config.toml
vocab_size = 8192
positions = "rope"
decay_fraction = 1.0
batch_tokens = 131072
Each number is 500 + 50 x the weight over the matrix's rms, rounded and kept within 0 to 999. Layers, rows and columns count from 0. Numbers have three digits each.

# layer 2 MLP up, 1536x512, rms 0.0421, rows 885-927, columns 128-191
490403531560466534420509517485568482534488508620569465478577466469475564555457516526503529542503614494479541442497522370487472527480473458474485540609520507528535445509506551566486546553515463
565435479487582540553521492559461521524404416476570573458521574604477556495521556508340485561494492502513479547457562558497456490547452468482543511498633390489430464525497511448533658566513430
423400502526445393554515536474547501519500557550509515460443464424535442472516480499649518449437434509536470411486547480613483575484444399444587475558467477597611496434552559410441518489498481
516415515584507474411478468506493461552475502588496501533467518451521489476444528462492415508470471427508428558499453458497497577463485523472570452487567498479561498452542595416489483481429485
484525446480517479410549524482519640476470551498511477507424559449517489585524466467558573480452483418456492478523417539484480490548492560476579538541486434591465482413430451548506532528422448
482558476552621443469582565464539491485551441511508533466477482490467540473457390445492452455353426484539437522418506561482333567471426503498566457599449545458580473460535568481528564449471521
483547427564521449492530470535525473528523480439535585566503581461443554505520541493580547449507471471513550495411588436544399598558465544419450473556474452503578458475655520603556556470472426
402505517550548488522428455540455489486509473514538514540506434484458540541466564644436586459420522563529477469489564416459416510569462465485520439542572505488466512621519508507526524538550457
494539460492497586598529553471430549527491316543566500523382548450521498523493472453484532524545565513526591469504564483531427460561496491555502499515435503482564438605494505532575435552462471
535442540516466470576397507445521564478489482553492497431539531473453546494614538479500576583455433445525504433434580383464487570454427526480528493469541491532570493355518530487497490567452531
419473437530559530527428549499537495462437378465539473481518494493593474572394406561563535460472551434474538400499501446527475474399413555505557513473536441525521487603462549494651530545538407
448584496536550610538537384570551512492464497528451576554469468503564404398598440515456600545402498440435555417465534543538400502469422468492480526597506563538590533595561542517418514527477589
506440514517468565525512518445426515548358496436469530493576485571538475530519441580465509531574504489422537502540393607507528500564490504520515571514514633526472621485475550548475480453481510
463483593420548432598541481539481517579526550505543537534420492487482526624481410516517447573431535438462561496493530418526501524459482519476531535467428519500518472521490505536515526451529476
512556558546551499537463519461500504484561489478501513459374530507527534461545422478472493490504481503497542523537527576461526501592493600493509490542539421512618542464471409488543506496534544
564489443546398593452418534494576499524489493495507479487549481487499461509481501529512566473459508516563598536469546558481469502593565514479436518478514476564458466650506543529564494547545486
514450583478497506580505511467528570536651427539462391409415517471491455508479387492527602499486479442568491468498583508491455555474477482546473568524534525492519414440436549485513462496484501
492474523537509572542518504530503550507417509513569515519489520470514536475435482470541493508505436484431506411508547514417435492541518514496568440522515511510510481431406542569580471603456610
434430548566469428464532431512556463426461521504577487552520541474502516420528461498440530430493521484504498591499438462399541510423485529510588585506437470518486502554543491504637443485527505
502561479406552449494518568480495493463609522440437517623497551438573466518560442506472562592501390491492536474454548545510497477491460518415522513556582468534518546503475561405489521473372537
499508532512519442441534541480501534509523488403449490484453493442515401486550523464463437496492465540511459460545487503468421479485523474421539537496509594567501480463591530480427569558461550
455463504459558534494486453535544595499570502493493461564560432428536516528423388453550581457475530513492403522534614469519474546466502437531463487588461528448521477588454519500508507457428505
550432492472490502488480547546462511509503577527480440524511499429569439461433473525532525456507485542445404503494514451534516461456460485493460447521525497451435527462552519429494559534466481
485567547552484575497576479564559507535456463445561487468560424450579501422436385506382510490469545557413495478480542428488481454579458467594477455521446425488514526612558539383558526507460486
517540526508545431576534528476529496391502460524420446499516441524533475549590472495467462468473351474567645456468522503607517472549418414424531566516575497484587454521488427498512495450516548
470472592555536534507446462567568535415438569461530450422586518543549514528494477562513509522486423509426425464456466480426466520447455357605488531493511432648466477545541539571523499520400584
448533508581459512562453486431437470535522421558534548479536533593526500512566432433493484475496527545423490478549514351520518435500372441516524357595555470529520445612509465514519448564446442
499466485428541463412479572531511468507480402567549551462466483458517481533505471536549480518500466380487422432522493476468457585435423523490510498490449392555472382535504488555482561509496463
482452467560520503600547466521526530548576525580580417416360540581532480529557494528509443506476490468390506497445627457585492497470494461447526528521533448470529468499509575552426563501554492
475526472573493504524548496466502510555470575485510538550512547462488416488500531472438560537539518434472477538417492570498508428526410538539513490503555499505449447437474582579461563500533557
432504368556430473506524472428495559496501418532559460524449483470450560527487565522599591477517479557490563440480569521518379592467450505473513478584442478539482446515580455454454500512510471
592467497550537585455608442526464477455509525417479474530590533576485429506472434513401509357427625547559495455452499514512465543478414382525539478548452476417480501514587516489553385460472469
436441470563445422514530471580511432565561458433483518497534580401543451452520545487571570326484488446564547451520577534512404555487589393517538358599609441498551476477589501477422465564532480
535588644473529494585449451523460509489602451493478501536620454498492586487454420518448564407436455426549463534416480491534478516479428501524518493602508493477562482501615474531519564656499492
504496479523573529499479523550569465539521505488466526425583464457523576604564465534499448454545504504396508484467554487503463498497480538606560460463503587557488543425511526551578474525478504
518524550532541439499504533464534512522496474541487485540499519417534540484444486500532501500483475495545513510519527504505465607572493475427527507504563450515546477399474564456476527470528481
471408481481552403497459457494528511482492521518481417505525432430548436422468538486467455469533437459427518529519497482521550504466466487560480476507480568563465446480498517551511480418575510
528436471498577561515467502522537497535441402482507491496495489465535523492467494527522585550519522413527504537501502438547524521484453473490548543469549455470553466487456439522391591476536534
511522558498468463554586483477617534517405426467567558429544528590511469516503481508591548448502571524496473475447585534431526466545359435532598502528526437464462594504518482512607551503583542
477446544528482503513555511436492568530430411440422457523510534523486479446583490493452452378423577483535481444471607508549451454481541461545552400591460404533493491518479412545463458475515489
520558497616532613536515607461470608391418530526462471510472482493479533603543530447535445509530522515521516463482503590488554431511423412556537471555535489524473533462578546487543432479446475
480473557491454488502480464385603549490494461438575568415545442402518505470541492505541555433479563454523606467488471549560482512509451461535482516570523494487502427454457455507471534588448568
461553517540485468514436435457507539433486448517472440464530528493576480551493506453480459442488550467455569494474559532540412540540487555456492453545546434516512470427509534440559593564521521